From a checkpoint of a small transformer trained on Wikipedia.
Size: width 192, vocabulary 3543, 9.49M parameters.
Each number is 500 + 50 x the weight over its row's rms, rounded and kept within 0 to 999. Layers, rows and columns count from 0. Numbers have three digits each. The size before them is the row's rms in percent of the matrix's.

# up: layer 3 MLP up, 768x192, rms 0.276, rows 263-280, columns 0-47
# down: layer 3 MLP down (transposed), 768x192, rms 0.259, rows 263-279, columns 0-47
# gate: layer 3 MLP gate, 768x192, rms 0.259, rows 264-280, columns 0-47
up263 088:522551500524501519543531466438578516549456507529567518550499510443457571499500556461496631473497560450487590510465491590505548463491564461432479
down263 097:497572491543518457474503464566513516510485461569472515503620462517468465501508505492584499493508487461532471595562546537483518441572455399441505
gate264 106:511486511531634535536488462494506466464463447595516535513476449479516523528440560499474586503461511550503529454474624538453490437456492446457447
up264 104:616492471483463444453637519566381436508508495470534484502458548529465493506551505523551569492529417369441487502493427417522481476554538514541499
down264 102:604571542464504555477522450437469535514412538567535549470528507472571464494507511493584501571424515562580462450510541567488484433559501516446476
gate265 090:380579536435529472383505451513479500529478426427473499492529529541489478466512519504460522465503606527407424475487470573514555461477547493456521
up265 087:512384530531383564537506480545554512530556515579455562476420490510577530474467523501501457519470474506490464466386515446405417458512465511462355
down265 090:471518584493575398477530446484434552543448459446508493501561586464470513431557575455537514433540539570523468502501523588458481419434523489545535
gate266 096:513539521455524504480469571508582457403554379454433554543611418516415586487373420423561477503544514467507517554485520501455486510493508421522485
up266 105:448469545609523404478521461504436529482613569551518429451468538523406517600544507504546524463512526461548388524503580535503478543541486587459453
down266 098:487483496504474437479561462508592488434499536479508509517484450491569480398520517504454469472579592494416491553570539486532389382465471503423522
gate267 100:446484447489501458540547564563575538511543513434512455516530579570495487513410521397524507407536502470528437539497516510569492458430508471529502
up267 101:533573604480543529456579519508498466402489422507498486506482567566533455535440536497457403502500505503455445452578458518478535543462415574523482
down267 100:554583466522490509512513480548481549448539567533530543509533445457543529503457401564466403482560584456426504591479491560447477456438493473458555
gate268 102:413495505494507485517555481472481489475571549494433550534512520455599423587536436492480558546500385485558560513559554438449523493462470496519524
up268 098:543469512576518506496505558463453431442542503511405456497462523493532501409390444495451519361506437506522550516438519541412550451558529537511500
down268 099:540474525524537410448434582554556452468408519517464620489433467645486530594529473562434533468482520456498537587468456519579635484473525478494467
gate269 103:504554545380489457529587425532478408546413473606538467578539477401469476489507503562497485535505518451534466477512456500421475484560546504517515
up269 104:497556497416450435595551546593483509544423482450481466545440466477430478622495543496467450566438548529538478402528455524380501519489560446547554
down269 097:514490439453507467473526499511460451504552448483471474508540475489488534468421496544553504531486512493522540465492544556426542565446454514493579
gate270 101:563526536493404559450487491455512455549543615561517529489489426494464499560473501452463487455489536546549553558429538466518508428537433530476475
up270 099:539448493481388501434545445535515485483443646540398572429474563415466537537469521468463505510607514509523543469437497443454494548597489536486539
down270 095:472613476517470537548448464494551475414512523396576565501337397521612447480506529473602498509474511468484479527450485456590496570610548499484564
gate271 104:410506456539504500472531546468502483475619573532468507583493476472495428536446454413552519597474519481539486401466413492521464453512473499392420
up271 098:460599484488445453477504432465456466427576495493493431478390540594522445563488400429522537441510457470515392488537516497435534500462465480361490
down271 105:428485645502534552495521482500526574369518448516447552518522514547416416502461504524507513420437523433482549546461475502470571507490447472536529
gate272 103:446424451500464468559479439484529535498527488454557500511441517442497456473414533481531400438553495568438452510484553567501384547524497485473508
up272 103:531540492509477412568448478500459526535477537462519461498505574459541469536460471503473477460604476650467432432600521423411513399552554481543495
down272 104:499516506483463517547498546489440458426515456469606511506493430532524514558420469500519584409486513490453441450517456562500475497391510500511526
gate273 104:446585490519374449491459527513478434518450531549398501414502441552493518502421492522437532460465473494424470374462494543548506414499453523516528
up273 101:458511501499486501484419467479491475497494486559492635515467400532470512534594556560561487445577557505585520507425499434490470506525501456497494
down273 101:441533546599582467479569424454490498556478505518526484482468472551463518533311548449492512490465492485561504528458489517464494494526561489516451
gate274 100:393494497457526520485444462475464534456421466485497474464526479456498483426555486532477510445537536534504456458520536493439474548454497485584488
up274 097:518446553394509468524533584540462485556625496498503562505508414533440519491522547426474466549542455501494560504429557517536527450514492465472474
down274 099:513508560467486506460593407550371464542457429500499433460430499468484485584507529467472554436590449501567483535517551444539509516451513492480482
gate275 100:437477573493449469460489405502496568496563517419555521432515442442560575509548529444528476505549548498452474469509398421503467513403469487494478
up275 100:494466477609492504542513512481510402525544577462496493500464599433493459544471508459534477500540451473459610567501488537538538556475472403399446
down275 098:537500530624480448529604528546537422533506479545486508479521506452560395492508519510599411541518490507485563573472437600513465463464383417498531
gate276 096:552528446555559480437516498518382518453474483505543480503484543478541499505480537526502485511492483483423428571573475496609557444468513493518426
up276 099:483441494550501480511416467452531553466502483470483450556472455486586452455425447484488484604439481478475466604608507469499478515496530415465524
down276 102:474451583463517516493527582533427510537590484548625530535582461563513460524487502476466525545497500502447371598633567514469615509458512510493471
gate277 094:460515555422507461463520558542538509554480505489447403480455517537463399559533499425453512436457553547431484525352538620537600544484437551544504
up277 094:533462530393542511491485463494542528484561539606514404522472439486450497451473547438501507509435516503443600536456596498561575572510494534460580
down277 095:583473500449489456463493503423505522514487495389547482473533443474539454493565384459588531448504513402440529530429408625523452496500448415588579
gate278 104:502540503460450524577531448469432512493404532580509527539517509482547505467401444508554566421490471487447519583481429517615452499504539477524493
up278 102:546502566444563544489428536492509508527509446481457500560582549477405397514541517550527384459534454491467437609467528474474610500570572559517480
down278 102:480509538457542436477504469438547478516454470451590545517525441558446501559525555449473568528548450554532438412443504459490513425562555554441555
gate279 091:564497512464542480538490524413497379484535530598440514553602481552550608488535576612422500483477486435478446534539531594467462520523578501410624
up279 088:523592535560463512514550481496511491498448453548522468493413541504564439588503479474551519523528531632573378439426540567455538529520451492578426
down279 095:467540514548554547447527489525442548485479461482476507550455491443538464543566474485502443463510544569463449369495523408414571560484525396524445
gate280 096:549537479496574511534529435582489463412563457555520527404460564488473549566527517555512539462570542489497463484433542476514493561464491581560439
up280 096:542433471449444496474514540479503499443480549532509483457495541490478562513529529540499523546573537526507544480510499472422577392452513556522510